{"hidden_size": 160, "norm": "layernorm", "positions": "rope", "init_std_qkv": 0.0466, "beta2": 0.99, "weight_decay": 0.19, "warmup_steps": 216, "train_tokens": 151800000, "max_steps": 4754, "dataset": "wikipedia_en"}
Each number is 50 + 15 x the weight over its row's rms, rounded and kept within 0 to 99. Layers, rows and columns count from 0. The size before them is the row's rms in percent of the matrix's.

# layer 2 MLP up, 512x160, rms 0.0705, rows 449-492, columns 80-159
107:53 53 51 29 51 55 67 67 72 50 52 71 62 50 38 64 54 52 82 41 41 22 48 36 57 53 62 70 55 54 41 35 62 49 36 70 42 75 45 45 80 40 52 38 36 54 43 33 51 37 36 43 47 74 67 37 45 23 48 38 47 34 36 44 44 29 61 23 42 72 59 65 57 36 48 43 28 66 39 64
092:30 36 60 31 39 52 66 42 50 65 39 92 55 93 76 44 88 51 53 61 56 43 38 54 33 36 85 60 37 62 51 50 36 15 86 46 47 68 51 54 44 46 54 58 40 71 37 71 43 24 52 43 63 56 40 31 27 22 71 67 57 54 42 57 47 51 48 52 28 54 30 71 42 43 36 51 40 56 55 13
096:50 55 68 26 43 48 66 60 64 56 60 34 43 66 53 51 52 73 31 49 45 80 59 38 38 67 42 57 74 26 33 53 46 31 56 49 47 56 56 54 44 42 44 33 40 55 53 35 58 45 42 47 44 63 52 40 33 52 18 21 56 59 37 37 54 69 35 48 59 70 63 74 62 47 53 46 05 44 46 62
099:54 36 30 39 39 41 52 62 45 41 40 60 60 81 48 58 25 40 54 61 59 49 34 33 37 30 45 42 54 21 32 74 38 40 48 82 42 22 58 32 72 60 67 63 38 36 68 30 36 72 24 62 45 46 58 33 59 22 33 23 62 53 47 42 74 69 61 54 36 29 59 45 42 38 46 35 65 50 55 77
118:52 63 61 53 57 41 77 51 70 56 54 53 50 79 38 58 37 33 52 38 57 15 39 55 27 70 85 67 58 36 42 45 40 58 58 53 51 63 55 45 49 21 52 56 46 77 07 82 64 48 47 41 50 56 72 45 24 55 82 44 55 71 55 49 60 57 62 38 45 65 45 55 37 66 68 62 25 66 48 46
100:71 34 75 24 28 64 41 55 35 55 30 65 68 54 55 23 52 54 63 63 61 51 31 52 50 17 41 63 57 14 45 51 63 85 40 77 78 36 48 47 65 55 55 70 71 62 45 42 80 50 15 45 57 60 33 45 56 47 24 83 52 54 26 70 30 54 51 55 52 56 51 36 68 53 68 69 36 47 47 52
108:33 58 52 49 44 40 62 51 49 54 43 61 76 77 81 56 32 57 75 43 33 23 49 90 53 38 49 87 44 25 66 57 56 50 61 28 20 32 69 48 46 39 60 67 70 26 43 37 58 63 42 66 36 57 57 21 54 49 47 47 49 69 58 42 97 30 34 66 24 30 51 50 63 36 76 62 42 78 34 64
104:59 52 74 49 56 39 37 60 52 62 47 50 66 83 75 35 42 43 57 26 40 51 49 87 38 61 47 70 75 48 54 57 45 45 50 58 56 60 67 43 34 47 37 39 53 51 74 36 32 54 58 35 48 77 58 34 39 30 62 66 38 46 54 26 20 35 34 41 57 20 42 34 58 71 63 40 58 62 64 75
093:29 60 40 41 49 47 62 62 47 63 33 46 54 44 49 47 54 40 44 62 58 49 57 46 35 36 56 49 47 58 63 57 38 40 35 38 27 57 46 57 41 40 56 80 36 64 88 71 83 59 60 31 47 52 35 43 54 57 51 73 79 40 55 69 56 21 14 51 46 27 36 74 17 74 42 68 53 54 54 34
100:36 44 37 52 62 60 54 47 31 82 63 60 41 55 42 49 58 49 61 58 45 45 52 36 72 41 62 51 27 47 25 48 76 48 47 48 80 50 52 35 49 60 67 46 54 23 63 35 48 48 34 26 49 50 43 29 58 62 42 27 48 49 20 32 48 33 76 60 73 50 24 26 49 59 17 51 30 62 72 35
115:58 50 69 45 62 04 55 51 33 48 64 42 54 43 44 58 33 43 60 72 50 46 63 68 53 52 60 44 34 25 56 57 38 36 46 40 58 38 77 37 39 42 50 64 70 48 33 41 85 27 21 46 36 64 45 35 78 36 51 53 78 39 22 52 61 37 45 39 35 51 63 62 49 50 38 86 28 51 60 48
102:57 51 45 53 38 49 36 66 50 50 40 60 29 72 50 40 48 55 47 09 31 46 52 72 41 38 25 74 36 50 48 43 62 61 68 53 71 43 66 32 40 51 24 41 60 40 71 28 51 47 42 46 53 89 28 40 68 65 66 46 69 38 66 79 46 48 54 52 71 29 59 37 56 61 56 62 61 24 51 31
108:56 58 60 60 44 59 74 80 66 62 32 63 74 58 45 40 37 63 48 42 42 34 64 73 67 67 56 37 56 31 15 15 31 56 36 57 51 45 64 56 70 48 41 29 60 28 55 33 58 39 79 52 36 60 61 43 50 41 57 40 30 54 61 52 51 27 51 32 86 31 42 40 38 47 78 54 44 61 31 38
090:50 60 55 61 53 63 45 57 26 67 58 44 48 74 55 45 49 40 42 41 46 43 83 44 40 45 57 40 62 36 39 48 62 32 99 49 41 44 45 44 33 38 36 23 30 53 49 46 60 47 50 53 51 58 43 43 53 44 68 56 50 38 81 60 70 60 55 69 31 67 54 23 56 29 30 63 57 24 34 58
096:47 38 24 43 19 14 65 53 47 46 37 52 52 50 67 64 60 37 49 45 48 51 75 69 24 41 54 48 49 60 33 94 78 55 47 46 68 42 56 55 48 26 88 78 21 53 64 45 28 79 81 61 41 53 67 35 65 55 46 56 69 32 46 44 72 60 42 34 50 59 57 54 67 55 43 70 41 34 37 68
093:51 61 47 28 67 41 55 93 82 50 32 34 69 65 09 24 56 65 91 60 43 54 51 55 44 51 41 77 36 48 48 80 49 22 49 39 36 28 53 51 61 49 56 29 43 51 56 36 77 49 48 54 68 49 45 53 60 53 06 50 48 22 16 46 29 44 55 28 53 37 58 70 59 40 45 48 24 73 50 61
112:63 53 35 37 22 77 50 33 66 57 52 47 40 74 66 64 56 63 46 66 69 35 39 53 62 57 70 32 47 23 49 57 30 56 69 53 53 67 50 74 62 46 43 51 57 21 70 59 56 57 67 32 47 78 51 43 47 22 23 39 48 47 24 36 62 59 54 56 42 54 42 61 71 51 44 43 14 58 65 42
081:54 65 29 56 42 14 35 81 71 58 70 54 61 73 30 41 65 72 41 41 65 41 35 75 64 31 52 79 68 45 56 23 38 57 27 55 02 54 44 64 59 60 49 50 40 72 40 40 51 49 27 56 46 49 58 48 26 76 52 34 50 52 41 38 54 51 66 32 37 37 34 62 34 81 27 42 59 74 59 60
094:46 70 58 51 43 59 49 53 49 59 33 18 21 56 53 66 55 58 64 60 49 34 54 38 18 55 57 35 41 47 33 48 16 49 42 66 18 53 27 47 82 33 49 51 33 74 66 65 49 64 52 50 42 45 69 50 37 47 29 39 62 47 55 64 57 52 20 24 48 49 67 64 69 89 41 35 28 52 54 30
100:44 45 57 56 45 39 61 50 73 63 71 41 69 55 83 40 63 57 48 53 82 32 68 30 36 46 53 36 36 19 47 20 48 74 61 43 53 37 49 66 47 56 71 35 51 41 55 31 50 39 37 30 52 65 40 34 25 42 30 44 62 65 39 27 23 36 71 38 43 60 46 60 74 38 78 76 48 72 50 47
099:22 38 35 51 31 42 53 63 66 70 58 52 70 49 50 37 57 64 60 55 49 55 41 39 46 52 61 47 80 54 45 55 46 44 30 51 23 50 63 25 68 33 44 61 30 39 69 58 45 62 55 49 47 56 40 19 58 80 50 24 38 44 30 57 27 47 51 67 44 24 53 65 79 45 19 54 43 62 72 77
106:47 53 70 48 58 53 50 64 41 40 60 65 34 68 65 53 42 66 61 42 32 47 27 28 30 68 33 62 39 38 51 45 42 27 42 65 67 83 85 50 41 71 36 31 59 56 50 26 61 31 35 33 60 48 46 29 36 66 29 32 64 45 50 48 38 59 51 34 67 32 45 65 39 62 26 44 14 47 32 45
091:41 30 33 56 44 35 67 41 58 43 62 45 60 77 72 42 53 27 37 54 49 50 31 57 70 71 64 54 45 37 25 50 44 54 24 38 53 40 38 56 30 61 53 56 54 12 52 59 68 62 71 39 59 80 65 59 32 11 51 86 60 40 51 76 26 65 30 71 60 67 45 55 71 31 42 59 22 52 68 56
101:59 24 49 43 47 28 33 36 53 58 65 51 51 54 35 82 48 51 54 52 52 52 66 41 58 38 45 59 75 45 44 56 49 35 46 65 59 52 72 49 51 58 64 35 74 57 49 45 39 61 34 18 63 73 37 62 84 54 31 43 91 41 35 54 51 52 55 69 50 74 49 51 92 88 43 72 42 43 42 35
095:60 72 61 60 46 53 66 49 48 44 28 31 56 49 45 60 47 33 59 45 37 40 35 63 75 54 44 54 64 35 49 62 35 79 58 40 53 40 30 38 95 65 87 43 37 42 52 75 33 71 50 84 50 62 56 33 48 61 31 61 49 49 41 40 42 73 55 52 47 34 46 58 55 62 67 39 44 18 64 54
101:40 65 70 54 64 39 61 50 46 48 61 62 48 59 55 52 18 35 77 25 29 42 28 42 38 48 56 50 62 18 17 69 16 47 62 61 36 66 48 54 36 66 41 62 51 53 32 41 47 50 33 36 55 34 51 51 71 77 05 43 58 34 45 48 73 58 63 41 60 37 36 40 48 25 25 64 48 36 47 58
107:41 58 52 68 73 56 60 55 50 66 43 32 50 63 47 58 72 71 67 51 62 33 51 52 63 73 32 62 49 36 13 58 60 52 45 63 59 26 61 40 67 73 32 33 47 50 39 66 39 25 49 46 59 52 46 32 47 52 56 84 48 35 55 41 26 46 54 71 68 47 49 56 42 44 40 65 19 31 53 32
108:38 47 27 64 24 40 59 52 60 68 58 58 31 43 57 47 50 55 44 52 50 50 52 84 48 73 32 73 43 22 31 61 55 53 59 76 48 58 76 58 56 60 46 54 56 39 70 33 24 49 63 70 68 45 31 53 37 43 63 60 48 58 24 41 50 36 34 60 51 45 47 73 74 42 71 52 59 57 65 50
109:78 56 81 46 61 49 52 67 65 76 61 59 69 58 39 37 64 55 45 54 30 30 52 48 58 78 61 39 44 50 37 47 39 68 40 46 51 72 55 25 53 42 33 61 67 28 43 46 61 49 59 29 70 50 62 31 52 68 51 65 54 59 63 34 55 66 72 70 50 40 44 04 24 53 52 71 16 57 56 46
105:53 55 45 67 46 67 48 59 61 58 49 63 69 59 57 50 63 40 32 45 50 25 63 33 60 59 54 42 32 39 38 56 88 57 53 60 51 63 53 55 42 32 59 20 55 62 46 54 58 39 32 51 56 48 50 43 47 73 66 73 70 49 29 54 40 28 41 19 63 32 38 17 53 67 67 84 42 56 41 78
115:59 42 41 54 43 69 72 62 21 70 49 31 46 54 62 26 71 49 67 45 36 46 50 63 52 69 60 10 66 39 46 84 32 57 67 74 33 67 61 31 65 55 35 42 29 48 47 47 45 52 50 60 56 52 46 48 43 69 41 35 47 38 47 39 65 37 56 54 34 39 25 41 55 44 24 66 42 38 75 55
099:44 74 15 67 34 20 31 67 62 58 62 57 47 58 27 69 53 78 50 35 26 57 46 70 44 49 53 68 55 48 64 45 66 52 27 23 30 70 52 28 36 56 33 59 53 29 39 61 57 81 29 34 47 69 27 38 60 52 60 79 66 63 42 46 66 49 60 31 53 54 49 43 64 49 41 69 30 49 68 76
089:69 44 34 61 49 35 45 55 66 50 63 76 47 54 48 42 40 54 55 58 39 55 29 54 21 50 38 43 75 45 66 64 59 33 46 58 36 46 65 71 66 54 61 45 58 64 39 70 43 52 22 41 54 54 53 57 57 71 33 70 42 39 53 53 68 26 50 24 56 32 52 61 12 67 29 61 45 30 62 41
102:43 38 25 54 15 55 71 35 85 61 44 65 43 55 41 63 48 54 64 35 62 46 70 45 50 61 32 43 39 25 61 65 57 41 53 42 38 29 45 50 61 38 62 38 63 61 43 53 42 61 67 42 10 97 66 52 60 42 69 61 64 59 79 31 59 67 47 45 30 59 50 34 59 34 67 80 48 62 45 44
107:41 45 47 53 63 44 56 29 53 54 47 69 56 62 67 19 35 32 45 56 49 37 34 77 36 54 29 19 50 49 36 48 46 78 70 64 38 45 46 52 62 31 62 44 48 46 41 65 14 50 29 24 66 52 55 26 37 56 38 41 53 43 49 32 29 47 55 59 63 58 31 48 36 65 50 63 58 56 51 80
100:53 36 79 43 71 38 49 36 71 62 70 59 47 48 39 53 39 29 64 44 42 55 57 55 38 48 62 64 48 39 33 86 58 60 43 56 49 25 61 49 57 58 46 91 55 37 43 37 54 49 20 60 44 60 38 38 71 73 20 73 72 24 39 41 72 52 48 31 60 59 67 40 72 44 58 63 49 46 31 38
101:61 57 48 25 27 40 15 63 53 67 54 42 50 60 74 64 39 58 62 38 50 62 56 57 62 71 65 57 22 33 54 49 68 73 34 57 50 63 62 37 79 50 48 58 65 50 56 33 74 50 69 44 28 67 26 46 46 54 34 25 61 30 35 50 35 24 07 61 32 47 68 72 74 46 57 48 37 58 52 63
109:28 36 61 68 54 34 66 47 81 53 54 54 68 52 35 39 57 72 59 43 47 33 59 57 36 81 62 40 47 40 04 69 52 45 54 60 27 41 55 55 38 34 68 54 77 53 69 33 60 64 35 62 71 56 35 39 30 92 20 45 56 26 62 60 51 54 54 44 39 57 31 61 24 40 38 41 53 46 60 47
098:71 65 78 48 51 25 59 58 52 57 42 31 54 69 31 30 50 65 53 41 18 33 59 38 44 18 50 44 44 41 36 91 37 54 65 59 39 37 60 47 58 30 70 69 61 17 39 30 49 71 63 36 58 45 55 32 69 59 52 50 49 33 51 54 31 39 34 32 71 61 37 65 33 50 76 56 15 49 44 60
106:50 31 67 41 41 50 34 56 30 53 37 44 30 54 40 55 40 60 47 51 40 35 67 73 55 53 36 35 44 32 44 52 32 73 40 51 41 57 43 63 41 55 63 50 57 53 87 49 96 53 80 68 46 70 54 51 71 31 51 32 31 33 49 56 65 25 51 40 60 42 34 55 46 52 40 56 30 42 68 48
094:47 43 31 74 35 72 61 45 66 68 53 54 73 73 71 52 54 89 38 40 46 60 24 60 92 28 54 45 62 36 28 34 74 50 51 42 27 78 45 60 55 48 35 57 62 39 65 58 63 14 26 55 47 56 36 41 50 64 69 70 40 39 60 75 40 52 50 32 64 45 38 48 36 61 55 51 36 48 43 50
102:62 44 46 46 38 57 42 54 66 64 19 35 49 66 49 70 42 51 52 31 44 42 52 74 72 60 49 40 81 45 46 63 17 46 59 47 57 41 51 54 82 23 59 46 21 57 69 54 56 56 64 52 40 69 41 46 51 49 47 52 33 52 39 58 33 49 36 83 50 45 54 37 25 76 55 31 16 41 54 46
099:66 36 57 47 24 77 27 43 40 57 43 45 47 52 82 38 52 42 38 48 34 31 32 60 54 35 60 41 58 48 28 48 42 99 50 52 61 32 77 60 63 56 59 30 59 65 51 24 68 42 39 07 58 60 46 46 68 48 64 43 63 53 43 58 43 45 60 52 50 61 52 63 64 48 44 65 43 34 53 55
100:59 56 49 48 32 35 51 42 86 54 36 52 59 54 18 32 63 45 33 30 25 47 51 35 35 46 49 40 32 52 60 39 59 42 35 54 45 57 74 33 53 40 38 42 47 72 54 66 73 70 79 29 53 59 48 36 47 58 67 40 59 62 32 69 36 46 57 39 63 99 43 45 45 58 60 51 35 74 65 47
# layer 2 MLP down (transposed), 512x160, rms 0.0601, rows 449-492, columns 80-159
110:33 50 50 25 43 24 55 56 28 30 80 39 26 38 42 58 30 47 36 57 45 60 74 41 34 58 50 43 77 59 64 42 46 62 48 54 71 71 63 63 00 43 62 74 53 60 27 46 35 48 66 65 35 40 28 47 64 49 27 59 86 42 40 50 65 56 41 55 18 52 66 43 51 59 40 39 52 65 36 59
092:53 29 33 67 47 47 39 71 58 45 50 57 28 47 23 24 62 60 27 59 60 43 51 77 36 53 36 46 53 50 52 98 56 66 23 47 90 72 45 84 33 53 75 91 58 36 51 30 44 55 18 56 56 49 49 33 66 53 64 43 42 70 41 67 62 28 63 36 36 59 49 48 48 52 62 43 26 56 41 60
092:62 38 45 44 28 71 36 65 56 14 56 48 33 32 45 74 53 67 39 44 58 57 53 47 44 50 56 60 66 61 47 39 44 43 45 39 38 53 13 47 40 43 67 35 38 25 41 64 34 53 63 63 36 37 50 45 59 61 28 47 47 59 59 70 56 62 54 43 24 50 75 60 56 49 35 36 60 56 48 54
099:56 50 56 65 55 58 41 43 66 69 35 90 52 49 51 50 48 36 65 52 51 51 12 48 43 68 52 28 49 53 63 71 58 52 31 39 89 57 26 59 57 59 56 63 61 57 63 14 44 42 50 66 47 41 65 55 34 43 46 36 49 36 48 14 52 45 63 48 59 46 68 48 45 54 53 66 37 40 66 71
134:42 71 41 68 83 57 39 54 58 51 54 60 46 47 36 54 31 39 36 51 50 41 22 47 50 44 68 60 30 44 27 86 53 25 43 64 76 41 40 60 51 31 61 37 56 46 70 56 59 49 44 66 61 46 76 72 38 12 77 55 47 47 58 49 24 47 61 64 59 84 63 49 65 64 59 66 14 48 54 56
106:38 37 50 64 42 76 48 33 55 40 70 47 55 59 31 73 20 92 40 49 65 49 51 41 40 77 42 34 55 35 81 52 47 33 54 42 41 45 69 46 29 66 43 16 63 64 50 76 59 38 64 44 65 44 79 46 40 62 37 27 62 42 47 86 49 54 37 49 40 33 38 50 52 72 36 73 45 39 68 28
106:43 39 61 66 36 49 66 70 42 50 27 42 32 33 44 43 49 51 46 56 36 30 46 21 62 62 65 57 40 54 46 64 57 29 40 34 54 33 55 35 81 60 46 60 81 34 39 11 27 69 60 51 38 49 57 28 59 75 41 65 64 79 61 39 55 58 89 48 56 45 48 43 73 29 39 65 56 45 76 63
107:71 80 33 80 41 60 40 52 78 55 50 24 46 41 43 56 80 94 32 60 45 82 49 37 51 67 61 61 58 46 51 56 69 47 67 41 32 43 37 44 57 53 44 49 41 58 60 53 36 33 41 48 57 11 49 30 72 75 37 55 57 66 43 61 41 27 27 62 70 53 48 55 45 51 44 37 70 46 58 58
083:63 31 19 50 53 72 74 71 35 65 60 69 33 38 34 51 56 31 32 55 19 56 40 35 60 36 41 43 42 50 21 41 56 41 21 41 61 55 33 63 44 63 43 36 57 37 40 32 39 73 80 49 71 34 52 61 97 53 58 67 39 61 46 90 60 59 62 48 66 70 54 39 69 34 43 15 27 47 65 57
110:44 42 56 50 50 70 50 54 89 65 42 40 60 39 48 43 46 45 59 27 42 39 57 61 51 56 31 65 55 27 53 47 41 37 68 43 00 23 50 61 27 46 44 55 44 58 58 73 54 34 37 66 50 38 35 48 37 48 51 61 25 37 44 99 42 45 36 52 36 36 69 44 47 66 63 50 54 49 79 35
113:47 75 28 63 62 83 36 56 40 76 27 40 31 51 48 27 46 72 64 44 51 62 30 39 73 36 56 33 44 32 50 36 48 39 48 41 40 55 85 50 45 60 64 57 68 48 36 27 49 42 58 53 36 30 67 43 62 79 55 65 75 71 49 59 58 44 59 80 61 48 30 56 47 34 61 43 72 81 52 63
103:26 41 73 67 48 54 55 60 22 81 79 39 49 50 55 66 30 73 58 52 48 73 31 53 56 45 51 38 41 38 33 42 32 61 46 65 52 54 58 28 45 72 84 67 70 53 35 71 66 44 24 99 58 33 34 37 74 58 28 44 57 45 48 63 64 37 52 58 69 43 45 57 57 47 58 32 55 58 64 52
115:70 42 31 67 56 34 40 41 41 61 38 84 43 47 64 51 45 69 50 33 63 53 49 44 68 48 42 35 67 39 66 31 62 59 22 51 52 81 38 41 64 59 38 46 73 41 62 50 42 46 50 27 45 51 20 76 42 70 65 54 21 79 27 49 38 50 52 34 71 66 20 54 58 38 44 69 39 16 31 43
090:51 62 44 32 28 59 44 34 52 59 51 63 41 24 39 32 52 56 50 55 89 46 62 44 64 60 60 72 56 37 46 63 25 56 51 35 59 15 63 83 52 52 44 54 60 57 50 49 00 73 78 57 47 34 55 59 58 61 22 58 59 26 22 30 64 45 44 67 24 36 43 46 55 56 49 27 19 65 59 52
089:47 58 49 44 52 76 60 67 35 87 66 53 68 39 56 75 26 36 24 44 34 30 50 37 33 55 63 54 36 51 39 47 61 39 48 46 60 45 62 52 45 13 41 72 51 21 60 39 58 46 31 51 50 44 49 53 45 35 66 68 88 66 57 52 50 44 70 47 68 43 46 50 61 48 48 62 49 06 46 37
082:58 44 41 58 58 72 36 53 23 00 36 36 21 64 57 51 57 41 59 53 56 50 18 52 63 58 69 43 52 51 56 54 46 70 57 61 50 54 24 70 46 55 66 62 64 15 50 35 43 45 56 32 30 20 40 51 38 52 68 56 54 89 68 35 47 47 36 76 65 43 89 24 57 60 47 67 53 59 38 58
119:55 31 33 61 36 66 75 99 31 65 87 50 39 42 46 62 52 79 38 35 58 66 58 41 62 50 51 47 54 30 39 56 60 24 37 48 17 55 41 59 52 60 45 62 62 35 61 50 51 21 63 64 31 19 52 60 48 74 27 58 58 55 57 66 71 71 57 53 35 60 14 57 30 53 25 47 74 59 48 34
081:69 57 32 54 33 45 54 50 52 51 37 32 59 36 44 85 34 25 45 49 41 53 51 50 79 29 63 41 52 44 50 55 70 62 34 35 19 56 38 51 64 64 65 43 64 31 56 22 41 54 19 66 37 41 35 32 39 70 63 52 49 48 74 88 55 48 84 49 49 58 64 49 37 30 43 49 58 27 29 53
103:50 35 44 60 53 59 41 46 49 95 65 37 72 47 54 90 59 47 54 40 66 58 29 53 44 57 44 41 36 47 64 47 66 08 71 50 50 62 45 47 45 43 34 56 51 40 55 69 43 36 53 84 52 38 42 43 40 36 66 36 63 50 38 99 46 43 28 80 22 55 43 59 60 51 31 31 34 38 56 52
107:42 64 70 59 42 51 56 51 26 91 28 47 53 42 51 58 46 44 87 36 60 59 38 77 61 53 65 55 08 48 68 37 60 55 56 53 65 62 41 69 75 60 20 46 51 16 30 55 54 57 26 71 37 45 69 42 40 68 26 37 28 48 50 67 37 53 81 59 52 41 30 70 57 47 65 59 51 48 68 30
097:45 47 43 50 44 75 33 75 73 88 61 32 55 36 30 82 50 64 35 69 62 48 29 55 43 30 33 63 48 41 51 57 47 41 54 42 99 43 23 42 38 31 34 50 62 55 37 34 38 56 77 51 68 48 53 38 61 54 65 64 84 52 65 49 39 76 35 45 39 59 43 47 43 61 24 49 62 70 62 76
104:46 22 51 53 48 49 64 45 41 95 21 23 42 34 81 82 23 41 54 39 55 47 46 60 62 36 49 59 63 57 51 38 24 55 39 62 45 44 40 21 67 41 31 26 73 42 66 44 42 66 50 36 70 84 50 53 60 57 52 41 52 25 64 21 50 48 54 43 63 42 44 54 41 39 36 45 67 50 39 76
093:48 31 45 58 56 56 51 56 64 26 39 34 58 26 10 73 65 63 46 53 31 58 44 23 53 58 54 54 75 52 42 51 49 55 39 62 41 55 51 27 45 41 52 56 44 62 44 88 56 27 45 89 62 58 37 51 53 67 60 42 45 47 42 68 48 50 54 31 47 56 53 46 58 51 37 43 69 50 26 43
089:38 58 44 64 65 56 40 45 59 76 69 31 44 37 47 42 27 26 83 53 41 46 38 57 25 57 56 67 29 65 67 48 79 31 72 50 91 65 79 31 37 30 31 40 37 60 41 66 82 54 31 74 89 60 37 38 43 46 32 28 57 62 54 64 58 49 36 54 56 36 49 62 49 76 51 18 68 52 51 62
094:38 57 39 67 42 55 65 33 61 07 24 45 24 63 55 43 70 66 43 32 60 41 69 29 28 48 32 30 60 49 47 42 58 47 57 52 66 59 45 53 31 59 48 44 61 68 65 55 29 47 68 26 65 44 63 43 73 47 64 89 42 63 62 60 37 51 56 40 29 49 11 57 59 40 48 71 44 63 54 83
102:40 57 45 36 61 76 30 60 47 48 27 19 99 64 49 39 52 52 63 52 15 49 58 57 51 26 52 63 57 41 38 33 25 60 47 49 91 57 45 51 53 57 57 61 38 68 52 41 59 40 24 53 45 57 65 67 54 61 49 50 57 57 56 38 52 38 38 54 42 28 49 56 47 30 81 41 34 47 18 43
104:58 60 35 46 54 61 44 43 15 24 33 47 45 34 44 37 35 49 47 46 50 59 62 99 69 64 54 57 73 49 51 52 24 59 47 66 53 52 39 44 25 52 62 62 39 38 46 45 47 45 59 52 51 65 38 31 60 43 62 48 66 61 65 52 31 40 40 99 56 52 46 76 32 35 39 42 63 53 29 46
111:39 29 53 41 29 55 47 34 49 82 59 48 51 51 57 69 49 63 33 40 52 58 54 43 70 61 78 75 49 47 28 46 80 55 21 61 57 54 45 44 53 61 34 70 57 24 47 39 62 71 30 50 23 48 29 53 27 63 36 51 38 27 51 29 53 52 65 30 73 63 68 40 50 45 52 35 63 59 33 46
114:56 57 38 52 54 53 36 49 44 99 51 49 54 34 27 63 37 56 52 51 40 39 64 49 20 43 36 52 45 43 85 73 23 60 44 52 52 42 37 48 41 60 50 57 62 46 60 43 26 78 43 31 39 37 68 31 69 49 27 54 71 60 61 03 76 49 53 51 34 39 39 40 28 44 49 55 64 47 61 54
101:55 55 59 62 37 70 34 44 30 99 68 64 50 38 45 55 66 49 68 30 55 57 16 75 23 62 31 38 31 51 59 64 42 67 34 65 67 43 44 69 47 50 30 84 99 19 84 38 32 45 58 42 49 52 45 27 67 53 60 61 61 50 37 19 53 83 36 43 44 49 39 25 50 53 58 58 56 26 41 55
122:48 47 56 71 62 38 57 47 53 45 37 64 35 61 71 50 16 55 40 70 71 62 43 39 47 57 40 60 25 51 31 69 64 28 50 32 70 51 54 45 62 56 57 38 33 36 56 44 45 56 32 80 47 38 39 50 55 47 47 49 24 10 56 62 22 70 58 47 55 55 39 83 41 49 29 40 58 70 60 52
103:43 73 53 56 63 59 59 52 41 00 44 45 83 37 83 52 64 35 61 37 54 43 44 44 47 43 44 52 53 54 33 60 54 37 89 54 06 24 47 41 64 48 29 58 29 60 62 51 62 52 40 84 66 44 65 54 50 44 44 43 51 73 33 56 47 41 51 74 68 56 83 65 46 41 52 60 47 53 56 00
083:64 61 44 55 67 53 61 53 35 99 53 36 55 38 30 47 48 57 57 70 51 69 36 14 47 21 63 64 51 47 51 46 47 17 37 52 64 72 31 29 43 60 42 41 47 54 66 52 31 47 67 18 57 54 60 56 68 49 70 47 48 49 69 31 30 43 62 54 45 75 53 35 51 50 54 30 57 41 68 49
112:61 47 32 62 56 60 45 55 34 15 24 36 32 53 50 36 55 53 60 33 50 67 78 60 50 34 75 38 39 48 54 52 76 59 22 72 46 48 70 45 52 44 50 49 67 32 38 57 74 42 76 64 36 46 52 34 43 60 24 53 51 50 50 63 62 27 44 94 58 25 65 35 42 55 69 61 52 63 45 34
109:63 55 36 55 60 46 56 41 51 26 45 42 29 58 51 40 67 50 21 58 53 42 57 46 35 34 61 71 36 68 40 41 70 74 68 37 30 48 58 58 51 73 29 51 32 59 56 46 62 63 59 63 64 37 46 41 50 56 37 34 44 63 45 96 38 32 40 54 55 28 23 75 51 56 37 39 31 52 63 59
098:34 51 45 53 46 71 29 28 48 45 30 55 33 44 25 72 50 51 35 33 41 52 73 66 69 46 41 62 37 77 53 36 31 47 70 30 73 60 74 16 41 60 50 52 67 64 63 77 54 49 33 41 78 65 43 63 49 38 47 28 30 66 37 53 45 77 44 54 40 66 49 66 69 67 35 33 31 74 80 66
105:70 61 59 48 77 50 70 60 36 00 40 25 35 46 58 42 44 41 40 25 63 31 66 20 48 27 43 48 38 57 64 63 43 41 40 52 60 39 55 35 39 37 71 50 77 42 58 44 65 49 45 37 65 47 60 53 64 42 50 49 73 63 38 46 42 54 68 49 62 39 82 45 33 25 38 48 53 64 54 56
109:28 28 52 72 54 54 43 47 65 76 58 64 04 31 49 66 52 62 78 48 63 50 50 64 44 40 31 59 78 37 40 50 72 32 28 74 91 34 47 45 27 54 52 42 63 36 88 20 43 62 52 61 66 43 48 36 63 66 55 52 73 42 53 41 44 58 51 26 52 54 47 37 31 39 42 75 65 48 18 46
101:72 49 42 49 40 72 25 44 43 45 51 35 28 56 38 38 21 62 47 51 35 65 54 66 38 49 25 33 62 48 63 45 44 49 41 65 43 60 56 55 50 44 67 52 44 55 56 72 71 55 92 30 41 44 36 51 42 54 55 51 62 56 45 59 65 72 37 36 75 53 68 48 46 66 56 56 49 69 40 57
112:59 49 53 66 45 54 41 47 44 44 66 69 28 46 65 69 57 37 30 21 64 52 73 43 59 58 80 51 70 29 49 29 72 28 62 61 37 51 40 61 61 64 51 66 64 64 54 55 51 52 52 51 27 57 50 54 26 57 73 59 40 50 24 33 35 48 31 50 18 69 28 63 63 51 34 52 62 41 47 25
097:56 65 48 44 54 35 45 59 15 36 35 52 52 66 65 36 38 58 70 84 43 43 60 55 47 64 37 55 43 67 44 54 39 51 52 62 66 22 48 39 96 71 69 32 62 47 48 44 35 64 40 19 51 44 66 75 76 54 41 40 57 70 53 34 47 68 49 68 19 80 62 43 50 28 56 33 43 40 31 41
093:66 53 53 41 60 53 41 29 41 22 11 46 47 41 53 30 73 70 44 51 65 65 43 36 62 47 70 48 61 66 45 43 53 45 32 35 48 47 55 24 48 56 54 18 30 67 44 81 37 38 47 45 38 33 24 54 57 45 41 46 39 59 63 60 32 38 66 60 55 62 54 47 24 26 64 45 64 64 71 35
107:61 34 42 49 41 44 26 33 54 44 70 63 46 48 31 45 66 52 52 39 78 33 33 33 45 57 54 13 86 49 51 55 52 38 29 40 39 63 60 77 35 72 65 44 79 45 62 24 47 49 61 28 55 63 42 60 55 49 39 42 66 51 46 54 43 55 32 46 57 55 80 33 49 68 41 61 39 48 79 37
098:41 65 66 37 38 53 57 38 34 35 61 43 46 37 39 42 38 34 40 51 71 62 40 57 59 38 56 56 67 42 57 74 17 46 48 51 88 45 35 59 23 51 71 68 52 61 33 42 47 72 62 63 58 49 42 60 37 40 52 46 57 63 52 97 61 40 40 70 75 34 55 42 20 39 57 28 57 35 56 46